{
  "num_key_value_heads": 1,
  "head_dim": 64,
  "hidden_act": "geglu",
  "norm": "rmsnorm",
  "norm_eps": 1e-06,
  "positions": "rope",
  "rope_fraction": 0.5,
  "extras": ["some layers without attention", "local attention windows", "gated attention", "capped logits"],
  "init_std_qkv": 0.0711,
  "learning_rate": 0.015,
  "lr_mult_down": 3.0,
  "lr_head": 0.0221,
  "schedule": "wsd"
}
Each number is 200 + 40 x the weight over its row's rms, rounded and kept within 0 to 999. Layers, rows and columns count from 0. The size before them is the row's rms in percent of the matrix's.

# k: layer 7 attention key, 64x96, rms 0.469, rows 33-37, columns 0-95
# q: layer 7 attention query, 128x96, rms 0.418, rows 34-38,98-101, columns 0-95
k33,125,184,145,203,219,228,299,208,220,170,192,224,263,140,168,166,192,226,170,200,151,263,150,253,146,155,191,185,190,237,302,180,159,305,208,212,144,204,141,238,233,213,144,182,231,175,156,212,218,199,151,266,168,249,236,265,221,184,248,233,224,170,231,196,193,253,192,141,222,185,180,149,215,173,260,214,208,183,190,191,159,199,206,244,140,198,223,239,171,213,154,169,161,197,127,116,150
q34,124,188,185,242,318,228,235,173,135,151,168,167,184,279,192,160,236,156,235,239,181,213,207,214,290,248,170,143,252,167,213,271,229,135,185,192,178,210,236,264,275,177,268,226,192,192,184,234,227,226,195,180,154,184,244,177,231,210,160,231,196,263,174,225,183,157,208,179,205,238,239,196,204,178,241,193,312,238,131,194,202,183,151,163,223,227,228,209,152,267,188,237,185,222,176,220,131
q98,119,232,169,226,292,240,249,165,174,142,182,171,208,281,186,166,245,143,224,226,185,212,216,243,306,263,172,168,248,146,223,286,243,171,191,191,190,194,245,262,265,205,268,213,205,229,169,244,237,212,193,195,153,173,237,178,209,206,146,210,218,238,187,240,184,148,229,179,217,224,255,210,226,178,265,198,296,258,113,205,204,156,148,180,213,240,220,215,200,232,188,242,197,225,200,240,137
k34,121,183,197,203,300,183,141,159,169,173,192,144,209,221,176,179,174,170,291,246,233,180,258,191,251,223,248,168,224,169,203,185,254,153,259,180,136,243,206,205,226,181,241,159,215,164,185,239,219,194,207,228,226,238,220,209,229,251,147,243,222,168,272,254,243,167,268,223,233,196,191,150,140,175,238,217,286,172,93,144,227,219,174,190,189,154,261,198,226,255,164,266,241,227,177,193,241
q35,111,188,213,229,154,171,164,198,185,213,163,174,195,122,161,131,187,198,235,179,285,183,186,165,232,201,129,134,187,250,222,177,225,196,158,210,195,191,218,109,174,261,292,182,246,176,175,206,143,248,249,185,224,193,241,165,235,151,244,209,196,153,257,230,184,223,163,195,203,225,202,201,113,159,249,243,101,231,209,170,171,233,175,137,229,193,284,222,257,142,202,184,184,224,277,211,186
q99,116,177,203,225,163,181,171,193,200,217,141,184,162,125,180,140,195,199,230,178,279,186,191,161,226,166,103,151,197,231,222,150,235,161,167,193,206,220,213,89,174,254,290,187,260,166,184,173,156,246,226,193,238,209,231,188,208,149,220,204,190,160,241,231,170,214,149,195,206,230,217,203,108,152,242,233,76,240,204,174,186,210,179,152,219,210,266,195,271,159,192,175,162,237,264,199,202
k35,115,170,198,314,172,170,185,131,216,263,230,232,190,233,143,182,173,175,194,171,219,220,171,197,268,168,139,136,206,259,229,165,220,268,186,233,174,220,235,197,231,211,230,181,208,144,225,134,181,257,235,182,226,170,258,182,224,228,195,204,174,228,222,185,226,243,163,121,193,224,182,117,201,232,218,211,128,247,279,190,252,281,247,132,198,191,190,281,185,138,196,175,150,212,236,204,235
q36,113,229,202,219,200,195,56,232,247,283,220,196,254,176,126,180,157,143,191,137,194,146,217,162,182,201,163,215,230,176,181,280,166,229,191,237,247,217,205,173,274,277,217,199,193,215,206,247,196,174,198,231,247,230,234,147,210,307,125,244,148,180,177,195,191,171,184,176,234,191,203,201,216,260,247,146,273,197,238,194,167,214,171,205,196,250,226,225,155,161,224,226,172,255,231,207,221
q100,128,210,210,207,165,193,76,262,271,294,194,197,250,197,144,181,154,143,194,149,216,136,227,171,203,223,167,210,247,150,176,270,170,216,188,225,240,208,209,149,284,297,213,193,182,226,202,239,204,185,191,241,256,237,231,162,194,289,128,241,146,159,184,202,200,177,203,181,215,197,215,197,216,254,249,148,273,186,237,190,176,205,175,217,174,229,231,241,178,144,237,218,157,254,213,208,206
k36,134,237,163,330,187,151,112,168,187,269,248,154,199,209,244,181,151,207,212,228,223,218,109,181,186,210,194,203,210,157,165,177,260,195,202,211,210,191,197,202,206,373,221,163,174,244,150,195,239,228,180,143,271,261,213,132,222,175,143,256,210,209,189,180,203,189,143,244,231,192,218,215,217,170,239,192,206,257,193,214,153,162,202,160,176,214,212,201,190,146,207,189,190,226,225,179,227
q37,119,212,247,167,190,202,157,209,283,197,206,176,227,156,215,163,290,128,209,213,248,161,223,113,137,287,194,183,314,163,199,231,182,253,214,222,195,198,218,112,232,180,186,163,245,207,257,235,247,135,177,149,216,221,212,243,173,201,226,190,199,224,220,191,186,199,219,169,175,233,227,189,174,227,253,191,216,150,206,236,217,240,250,134,252,181,150,183,257,148,163,217,198,142,113,227,234
q101,124,209,253,197,203,179,163,216,265,213,194,163,225,164,209,206,297,127,214,204,256,159,222,121,134,272,191,189,306,164,183,256,182,271,200,215,188,180,223,127,207,141,206,172,250,201,250,241,249,128,168,150,232,239,227,235,163,201,227,191,186,220,222,190,187,192,211,199,170,238,226,188,170,243,244,205,223,162,206,234,226,231,255,125,275,188,138,163,248,146,165,210,212,142,154,204,246
k37,123,222,204,200,185,138,214,162,255,218,189,115,162,192,248,104,233,223,201,209,221,181,172,105,156,235,187,290,262,180,217,141,189,271,242,167,178,198,227,272,158,241,224,269,156,176,203,224,244,222,207,109,221,252,176,139,165,230,201,190,210,215,117,145,174,172,235,234,165,212,163,236,172,180,225,175,176,178,212,261,203,225,156,158,226,145,170,218,248,174,199,172,225,204,158,140,219
q38,118,191,215,198,180,136,140,177,110,235,169,155,196,219,187,207,226,229,230,147,200,190,169,221,212,122,171,173,170,144,149,223,119,250,194,153,214,273,230,178,146,216,215,219,234,142,225,192,265,233,198,242,149,160,187,254,186,281,276,205,146,249,189,232,162,189,153,187,228,255,171,240,222,219,175,265,194,208,219,205,150,202,230,241,187,244,195,285,301,149,211,223,258,203,167,178,182